From a checkpoint of a small transformer trained on Wikipedia.
Size: 12 layers, vocabulary 4096, 11.7M parameters.
Architecture: RMSNorm before each block, rotary positions, no biases in attention or MLP.
Training: a variant of SOAP for these matrices, 248M tokens, 2100 steps.
Each number is 128 + 32 x the weight over the matrix's rms, rounded and kept within 0 to 255. Layers, rows and columns count from 0. Numbers have three digits each.

# up: layer 4 MLP up, 704x256, rms 0.138, rows 104-134, columns 0-63
# down: layer 4 MLP down (transposed), 704x256, rms 0.123, rows 104-134, columns 0-63
# gate: layer 4 MLP gate, 704x256, rms 0.141, rows 105-135, columns 0-63
up104:129150110139132127082091164074145052096172140128161147136104100164140210138132087066146113161162141131155061070110148093167121133082092143112131156133174139111120075158168121166144068073150095
down104:107066175124131098139120137092105161129128060162155169132132091178127126177127126125190168133124108109144131080093078079079165204174151168143091124119153126127106163146107129117082106169119144
gate105:117116043114097129097103082164156104112115110118105127166091102142059150134151097119121109147069169210121142147161143141095105131103105128056108114092141156138131157139118128193140108142082133
up105:086123129162120131061134102156103136128149159117094092135122165131105135128094152134129128143111131097069075075101136132104133135110111142155115090129134131108116127147112081128101123159105107
down105:113133114161102198124078173095103105117098141156092136112110112130146153130058150149134181081126076144110077165081150103127105107105106175145108107179163106139180141161118164140134128119085098
gate106:166126151118095096161125134105125172096107157081140114124164114101107135151094111106197147106155122133081189124117141102109124119089112162120092210127112087101117136160151148134144075097176153
up106:089204122165099180147123108131118102128172118107106113112110172161132060106119187124114085117107094160175160139105130096150112124105123076127118190128198098156152100172090133146148159144110138
down106:129159131097093108166096109150112099113127120091134139201114135107157148128115149087185122090163139152132186103123060167151148155155161174142154102141162187143141168117151162099126135143105128
gate107:153145080130154150177173150030124167137164126150130107002118163111144165141123165077120160148147167112113168151032103122113114072117112127075116139122125146154139130098113118163108125107165148
up107:167086089097141123132100124079075087128110159140117130036136182164148193162116141138159105165164095154144141168109139110107134133077162080118137166107131141096129132086095102183077140156164159
down107:143085046095120119135099135109146082177160166102196138061096083113161136155131107110085085126142136148147131094093186072102141095141138094126174116115083201125131125153085133133141140120158142
gate108:107099144162195053145137076132136139119138081065102167136105078169168115148090111164129105143099133083138114125118082100123172069117171132169156164123145175143109128100161136129155070147050144
up108:096145043066122184121130153118125089125131183167147146098093097120158146187150190147110171127174122132144100148165146159110086134149146091158095081192112054062159131155066123129100133142150098
down108:178132114169184168137089097128103141119085124122130118096145117145156147098096139120155149113095195162155145164123171060123182156179145119089151148118141136145081130137077196085105160132120174
gate109:115124194099142108140223098152077115090097115124122124118155101170107106141124119112161085185132147092195142127174092115134133146126120140103108153192136141100112175120103135086103100164113156
up109:113176092192113133093119164158144131233140142174128125150127190085192130163128123115077163106143101126157090137087161181154082153153148095154164060119155128140193136114152115140156122145143184
down109:135109117153135110120064223115138092132122114096130138133142139157159086143144118115140122090115075166055144117211115101150152167102103082138112094155197167128110139138138099119110117135141151
gate110:093204162093131176193151116127112154101180082131104102077099155130139157110203091112128096131119096110152035133141186130147095122133124146182148149153136103178093118105077141112151021147123150
up110:119138096105128110099098121101164118119089163131112134108119085115121090145120089122183127127085157139103160079052099162115142130075098062118118150116146105128105164095179114126175168182100124
down110:152116147172164080098098076088101147137067154152161175203123111108172165140047170116114117124135158148108138098101098149123168105133158070138178097113151131128131137106108085101165160141165135
gate111:098135124091110147157141152147120147165156042075125070074133092123135105153137179117106125132122142130140141201133083136134166170142130065237133128138074113163161138164070121133121140116131064
up111:188106147102106159125119079069127101080168130108094119181146119115089139137114212122087115136151137147127103139122153126147165104150108112158132107112101093112134175049157110160135127117125082
down111:104138140108159122094126150137099163102125120108132150118098126109184165139201106155139157103132167226085189116147126142137161050054081138117129147131149134138118130144130076170135157137151114
gate112:086108155102114104115126109127085113087083112152150107076151166126081090118094150097133066138128158139129127088136160132184149124071056164133174126098083110123112111148221166120123147166122139
up112:141111166112157099146159142128110152156122057129059086120099126148159135153149139098102130065129092131133078123128107137145146056159114176145133207140071141102121123152152129096085113162201106
down112:136149176130121062096079161118110102152140067152133146115110080139167132130093182185107166145101126126112082139125118162164150144106147108054121160158150106158130083100139081123059125139136155
gate113:112130112106110118127132112140101097188140158084165130138137123120132229147114171139098120169090079150091108105103139129096120056091160120141139175088084096113105146130150159162146162138135163
up113:154113112040107137138140099123163093135119179077154119125120084045132121132123174185122168132153023162165114122155135154095110088157122127103120180082058136104123134138099117088171100142114159
down113:110145081070104066134145091075114146131110108117163109143111125100124161134160105163146084121124106156148110088095141132153103074166122136113171155026117069114152176100123150155116069120136162
gate114:161138124126129126074142132183169128120196108103136211148107158096143107120104052055131082035063204149146064129141112118160104138105141130133118202090164078182136158165073087060144100122141195
up114:094230133110120037161167143171115099140096137110127140125101111134093097138062110117161148077027127168182155145204121069159138127105142075148102141122191075086142091148158127121092157123125173
down114:119098141122112126102121140071141134124084186156139100112111165153147172140111153184121140104158074117105153101153174164167120105109099122142193131143104118073109136129127087092174114142053115
gate115:163156127124194169168102194105148111135152079145087119115088172163135126126119077146147098164130160170131133119132136102086147166141186114146091133115114132142163126143154121120126117102147128
up115:086184082082166117142169125118099107134086111157129079128192145121126131094182147148172107128111120166113192148095136134098108153108145086117089159131089123105083138120115125029124131135126138
down115:125121152152210187118075112166094115170117159151184163164089108185056154132069160195125082108172165139124111106145154115106117152158126096140117088110163145183189107146075133051142134178132146
gate116:127139143070178116139149156138147147104116159145105086160082158093101095101138133175137113123161139116093073156169131126129106112100124136100102124064129128190114122127122066133105149073145122
up116:128100113145060132165116178173131102095157136085136119175172113151152156146140110127096107140083079157103115137129115100109102120120139065120152147167124096163103098128139131121089138183116130
down116:128166079146154126064162160147135149106145128150122158152083146126126121098115115158120134123108130101177196141100129081164108145158151165160117108140081134067119104122110131075121095138126213
gate117:116088089138186133124176139143154121140134139141101080136096117155140166085142164081119103092176125127139153202135147146182192151070127102165168119109160116114128094166094120147118109169121147
up117:098077122108122136109157076157092094160142130136148138176152159169121161184151089140061102128149144103093206095153092128096172148147120167118129107123157083154153164120115119157153144117123123
down117:135150127103063160102114107044155060156106144136105205130126151124169143129104087086133129103081100126122142173113135137154179104114139143128152151121131048081161178094104119132095156136114150
gate118:151130147176103124155132117120136123149125161176145106137110136149119131115054139145202068130119091126139154107162154167094126157126134140126134102076125155082077074142146132108092109135116122
up118:139122163137097198163106087112185161117132105151106134168133198082079116165121155123085090077163067110141159073118105158162199103166108161155120124126184139186138149110116129133113092152093154
down118:131166155152153078172131110078129148087131138121086070104162172135121091116093094070115134087105128096113107119138190160094120151106104093155197115108139158130098157076107061184106110177085097
gate119:164125090109170150117145148155155123145104156142125130161169095162148131103109146097122126172127147147119176149139157128114109118078120131101113067107131155084177109135132148071104165136126062
up119:150153123123119127132154152085106116103133126096127146118081115161162140084094116169146074102115137121125128125116077097100114107102128119138140129144205173091152119136113090085130161111074120
down119:099074136122148085149102144117118112097170108112131136142126118070172187151143151088138198131088121090113122099098140065151137078131139099143122088142186121040126115113157085151132147170095191
gate120:094104129069175128161068058147173136130088142106080207136120120102159045156111093135146137085111118190128122079181117072091098138106140159191097127094136165209125083183156117060112094105167120
up120:110121130115083121154061069138199125166075177174148185122110147067143036102162133148131082135145124149145147106150152110117105139133118149139155160127182117118141109132172179105124107097142097
down120:110104153107162180137103168113118166164136117089115137117135124163108123131103143149145109130131122114137140121116143150102141087130187153125132087155105138141198157155117065137136124134087149
gate121:114167144190145126081133086141101105146182128130091080119094183080164128123071147149078131057107135124183189140156190159088185143161090121133185086122122081138198041109144140134090134145142124
up121:149097050153123097117112110131162145093165118121125156148154123126098105113153140147097105120133101135174112157113151153157153078139097163086135164106152138161112151158117125160104126102098132
down121:075089135174145177124135153106142121053078055095181154138113149060106153138048086144132099128154160121153164088135114136084084147154134130063158140073109125136107118159084151110152097141117170
gate122:170148149129147136125176125152101108134105118142160156113108118184090061161095128143095108105126090164063133148121125173090118101146121075151096155122159137174119163080164109173107159180132150
up122:121102148132130114177126107142085136157109118111159170110109142134135125069112139127137106114166056153077144095143095129124129138109128132143103139078074132168158124133064146051157188110133146
down122:130121141129139133160101146098206129101131191097112138122089136113118187120182117134120171102129139153173092101081174082133170163103109152131142137144120120140144178150163135173100122138144113
gate123:117148116087158218139169147073127124151088085122128098088172127114115198126137131096122128179117169174107173158065137028141121169059114078184137105093121153111104147138133173128072106127115124
up123:101127085125153155114107091091162061130127090107106101109122121073076134064138077161208137149092149175116112106121125137212161227139132146160130100194099100101136157141092122142093120125154138
down123:171225152149145140134189102146129061139093123081075159124139146090125184099162141118176144114151155173104106156107120124087135161114132166102115175127102137137077159135128108164134127163163162
gate124:083115098113106108099149081153123181086102156122234121118110176094142087139070088169083179130123166156057118180157142124148106168132152116137067128077126139108078124127152134109150134119129118
up124:075154151034081134137142117122165151115094128129074173177053142134156092160114132096136125128168117117104191124156152195107060144142138164162142156101108123126133111058072123102121132130118113
down124:128120066153158149127109164101106120139159145174151118080141095153116109147086140084093137094111100087170102145125105090174129148108142130161113150067112144146108092159114116140111172126082161
gate125:053166133145169188101113126121134128145089159146101201135063128122161132153124124106122067128122139157102075157162163090127088186119170140131099091141154089142135122156121129126106122107159121
up125:146131189153101133140165066090155135133157081113066169128162119132129130181133165160085102117131154105187144184149134112087075120157088141147100151091123126105126067126130175104102088127152086
down125:155118143152178133128109148101118152158111141124140061065093078104091096093090125122158171133086126137081112074135160086143123111199141059112137079112104123102102147157130127156166157167136097
gate126:128100149100071087080108146115136112148122089145093114127115114080189076171154141151136164142159086181158123161116115115119150148120086088154145151119135138148077130101131143117097080187083108
up126:158148181146160192136099117113154106092150138172107098128125175170118087144124119091213127124127149121141105133172098103164096100127104151108143139106127150146136126149152050143134088175136102
down126:183101149175137199140030137128135131078126115121127142123129126110076108116148110126165176140147118077132125110115122091220127135180088133083165109098172129167138104140135109120144115152102056
gate127:133145167149120121115120131079132135138106113128084140142077128199116139136119057076141095148147099110119162147105118139142106099132116096078114117137136095204112153102193110165103175159199120
up127:124132120207181091129088113205143100119119099126127120157152140172100099148159120153148072181106153142139089127146152103124255183101120090147161187174165160169071175173151133199142114067162088
down127:165191140187154138126167082115191117128136144172117141067134130137102158116128121182173077152128118044110148129117100120112163176147194097094165162194083166123147168108093147154142103116140130
gate128:112127191197133151129059085144111103140142195191086113137118154098179109112134110134119171148137141103107104083126050081067125148126104142123084057121133149159100112182136137097038103102129136
up128:154111126170108111091154145119160124147143124122167133095214082176114192092170127141150115060105131100095114156207124119186124070135158111122063153148116114100129094099140215130130175124073131
down128:148082112150083081129162166150107165190134166159131108068126108108080135101192146157113137103097098130099111121140188143128141115200178082122113121110109125176146164085086091075149174150107068
gate129:071083138156129095104144167146085132128138050129093081095109102116119152168132129174083126072092074129116145128096121115129121121106137143182116194156160171120121173159117103129078098168174146
up129:145067103133132137095103070130120136093143101170098071094080124101122185157142125168105159137147134120153129149122102148103133120163153097080114141120093100073102147122167137057137133131089097
down129:148128183110126159183139131174199108102102105103124113109098158158096135096136098167109062125115131116180172137113156155108096142076139100178142112088136140083140122108153108083104133097091190
gate130:180095133157127112091098114094062095134118092211174115166134084121109140085136119153126114161148126055151155117212110193127017062136148097103141115152098144135095096106130087169133176132152074
up130:127069185116138113142122107162179158089180108118120148141154080097080126124115167076139119127093153101128130122093116095114178211148084168100112138127136077139102159158121174120133129078174127
down130:143119121105152098141123174145153119148129119168147132138212094119122156170114140194149094136139092177136163125204100116113104137129079108140126189185090097129128137099111163078119149110106137
gate131:151123156113185103080192125159109127120065155073117117135116156146190157169114118122137139130034126117070106107112111130145093094197165122124170131103124107100042083116110143125102112113126059
up131:124107124106122142156135136079153161103146163149135097138139115163130109140031121149116093185176098102122146067167144126185141109111195129167159154163136133136086066095094216140155163116137127
down131:092091188103121105177091161126138089169173093152169115156104110106130113158164134046127121098167113159187165163154093120152120101139106127130153153138119154111130237108137101107097192184129175
gate132:089148140111202107140140103153060153168138125174141116204089223189062135130048151090110071151161067141129110118112194124163116159086138116142185118071100147138125124129095093108155170133176110
up132:127150158119154121113126117086124156119125134139079209084148178122166116120122182128112201194185122129101172137090135170182095156174136131181109121120124121140113124095129160111117126126197139
down132:191090161094156138140137102081124157093115079099152163140149149134138088124145143122100146103221108108033130117165205077099099054172104133117126068125129160078165111131115181096136140094163133
gate133:119109123122131107117113099117087190144128111197072078135151155116147100113103140136126198164100139173128121106120151119129112135134097112125117138114141129161097164143157140150107123141085137
up133:143146178123104100130100131150106146152075121128084048155135078115158159136140086108123080132109089052126127079178074099105183170148106152093165092127122147097133101078139196095106175104180133
down133:128114148173128128082131096137136136106177148130155106134103135119145060087134114042149097134195178151100156107157111140089152145163151121116165116099136060098183081121104182179089125108131186
gate134:144104038114118124135160120107129136110120143169138141095116150121122132072149163109104074153091072092124136153065083160134106156129151097089146109161137106138121192080148126119079067123132133
up134:144171126126055117158072142134113128102125160099138110135104140107144154096099086132127125134168120158088095117157088125134157124174153163156079117112175150140122136100104106160164120110098154
down134:055169174127100113115058076200090106154137115101158119115144087144114149099130119070114035107171129153155095135162067173110158144089142133140073127142121133151142108087093179100129124104109088
gate135:126160152084151050142070127099160127069136119094101122093145107156110091149099087118182099149160107122130134141173132114151228127199108155119112142124109110120156177061135131155108133117132182